config.toml
num_attention_heads = 5
num_key_value_heads = 5
norm = "layernorm"
qk_norm = false
parallel_block = false
init_std_o = 0.00656
optimizer = "adamw"
warmup_steps = 569
final_lr_fraction = 0.02
batch_tokens = 16384
Each number is 128 + 24 x the weight over its row's rms, rounded and kept within 0 to 255. Layers, rows and columns count from 0. Numbers have three digits each. The size before them is the row's rms in percent of the matrix's.

# layer 2 attention output (transposed), 160x160, rms 0.0629, rows 102-119, columns 80-159
092:089134132109115153110122127141134156118150121136135135093135130116109131141092144136152146129150119122157112123111125146112120102093092118188093143183073116125130114144102138151136136136185107116119089175095065163152159159146162098119117157
084:115151147121129150172133101168148101130093143140135153126111096168098166122174098143179127161119125105104110157131114140111131165117136114106146142137126167079130160167097145147170122112111129121136125092112161129101091147120147143110111162
082:071092166091099115100146144131121157160134128108096162123137116107137110123115177118128156128143120144155154105175124116104168120129153113169092109182100127133139166103180133135143102124116149124135159092140143123108173088156136185118103105
083:091116132136146120136110129097125149126138121157134115146150122111137110175145073147114150084110104135119132123165161109072147141116141146157101147123101094105092134063125136133115073126140097143123103190130097111148163129153087132136163138
082:137129115125109121123106137106110100116066122125082121139122164118133180161124133152094160111201116150119137145115118148108158111141116099103162094089142125089115188142131080127114164116166118054130086088144115097164102109147156136158083141
081:134109207128151127139135138149117104122160126087130137125110111151129111148178149129151135122087116117137131133154111107101126144085139134141137112116150119134102080149142140160125084127113136119139129159146116081151153159139089114107122123
083:110111124170097105138155138141105137125122119132084145131129132135128154147121156203096156123126120159122123140127097096106155071147157120143130131109122129145166161161069106097128118145124126126124143161149138125131103122126122123153113097
093:181144215159109140128123132120153101102121175112142099119123151137138143127131144117105111098116139132130104136098122139115124151139135157158123138111179151151163036120119150135127090108144089110158103145125131117143174105135152109132151111
088:158118122145137135119138116093112117133125121125128116109157149135153145146171141131125113141176125135078121185122122153150120065128139151095120107169133125117107071126103098142148103162158133095100126146139122080147162148118100145109125078
077:132121107129130125122186121103095110138121149100122138159177143106164150128113142120123119114143125092154120105108155130118160146111129159124131195068125127159142142094161114137147087147061084132144076136140142135138122159128143115143135087
099:093128136121133154130114095126141184117127124145170147124150134118113109177127147102159100108156088133086125109150099127095128102116114156115103155149101096111157105119124158155146069112162123107095127167148092133166192117138135129109104154
086:165133129083130144108087127153134106167152102141151103089158126133132143132099123172072134118109114189119110121136139166117156118119116094133130139085125099100118192162130108113137135142162096158139137077086132100137115147119150095138115085
083:111143127137132098135101127125128097133138101129131094121115157106110136116165116114118139138092136120111132148117167101139152124132101179164181088136163156168149143064135112153126121117110169119109085119118107087114165144114135123159134125
083:143138097134150125142077108114096162121175097137146120098105147142146109113156105150131140160137121145128082080110102162137172119099143115127086137104125125133170166096095139085137125095144126142129060095166118114105125119168133114136141084
092:136117137115133134133114122125149106140125134144134112123108129148106097156180105132138145099100108129125153140107113100108127138143164159140145104140095134093107055149115119104130113088106128114157111120156192132124177140097154129087110119
084:149153174111133118134125102138132132125117158169147153114123134144134151132132090103098125157159146131131140128158152123125079145106120132151131111165128097108097084093116078136102108138153124147145150121090090154155120152182120128151127125
095:185153138122143120115117070122167117147152096144175128150087124131175131089138071144100134131146143100118126133121146108153109144120136090169149116132094145124166152110130109132107141125097146155147167113151137142120061125150104104071130117
088:146129131122139142149102134147166148105131134108123116154121096104102118140125135113106159154124117120126096124126127119144116160116139101088136148145152094138148080095124148095156136126119133110157155107152146126155095157114138087110123156
# layer 2 attention value, 160x160, rms 0.0335, rows 103-119, columns 80-159
083:124128159102122109160127117159111076114113121139126155103159111162158164132153114138194104157117121108119111166129121131132121116084180154092168161147120179079106120161082124112168103105124124118136091089088168129087101138119111115104118151
083:112134154105095113074126159129155164137145118056118147105119100122146103118096164078139112156134122123179151132175143135121145130107125118131101110146096137183157137154179159141148120113096131141138159124110129071115158138105134167048127090
088:111128141107131129103141137106109117157119111158119096161145074122150123131144045134089156119118094133106105138158154142094131153125086133157118130109090088111124138103111155138124089110153118095158102140123121099157161143139088156139146140
083:125132114108116132119137139094115121144113147102113132126123191119129152152111118104072124145177134146134121136119138141134149077144116109131156091130158119112113147157105096166141199140172110121139108060126105113110110145137111110146104182
087:131075141119161163139143176163100106125137103114138142130130144153111109157121147144114161151110099092152145115162106143101121153084146160131120111094131122124088107150155144134123114122130150101152123123124138079120144186110103127119112118
084:153113120125114106121136116133137149092162087121105110146117129114129120138146166154103140118116136131145108120151094148090148125109115109143127126124156125141161113170082119129146123152124121138098115188155167124168082129115099114164133082
093:158149126187108151145117131121131119125146144085172112126107128153075072113155191092111134111108160141122129156100083153133139124123131136148109137130172185129127084116113136151144108150121129157155115097155138135127150141133139197155132142
085:107127144157143142124165128085142116131124114134103143099116155150104161117139157163125130142146091118071098138137113153115093126102113167133095165158116144116095145130131097108178113153165133113139139141142084093157175136111121101134112118
082:130131108120130109125166132112096142148114147123128125156158138124160142155156153130138123119132169076111153115116161150124147113095140181113121166095097116162142138122174112158143092165085109134172066122151171123137116154150152142142103113
090:085103151102144125136134099144093153124121130136167146134130096126110101151139165112183097116116072150098143123135109141071118110136110159125098156147104082098143129149105143144129102106149166101130129117145108143173159101124133152110062136
086:121115103111136149142083109175138108186107111139137084081151103114132108126130112191100150124103120176125142133137131138125135116094151091128130131090145099112128143159139082148154139129141142160124158053138132113120134139154153130097128085
081:099138116131110126125109133119111125127113115129173087106139150089111107139126101128107127149106142113115092157083153080167109112125128181120124133107164139166123107075098126092117127106098157093132073143131098092120107149113096129155128112
081:169171123105131161147095117122079183147153086123155102123105120143151108128158108116136170189150126136136111087132126168139133135106147122140115102135111121117153136123102153119132109141132120112115055059129132137130126154153115129107129120
092:158153145139138157120132136129139109119141128165130084135083145164120075128139086129164126098101081158169107137111121096130122146118159141130146120117123144093147087141099126113146106087142120110171103162143157129138184125106161102107082138
085:149145131122133098143118095139118176117131150190137138095133114147143166141143095118089131124167151120115129130145134132122106135103088132142136137155070110133094142108107068108102156137126118115146153120124085136151075140150149109151144133
095:169125124118129125127119068134174124146157087154188130161106105126193114103079093168111151096163155111096106157136124118146104120115133087152134135135093148137151177110156117110110146109125152129149148125146140153095123102150113113102119146
089:139129151121174096133119114123175096117102128094113133125136087150110133151116112109094154127143137121115128115136117100127132124129104117112135133128157083112170092112119128121138108196108157127128157100090133112153141162120086141086119144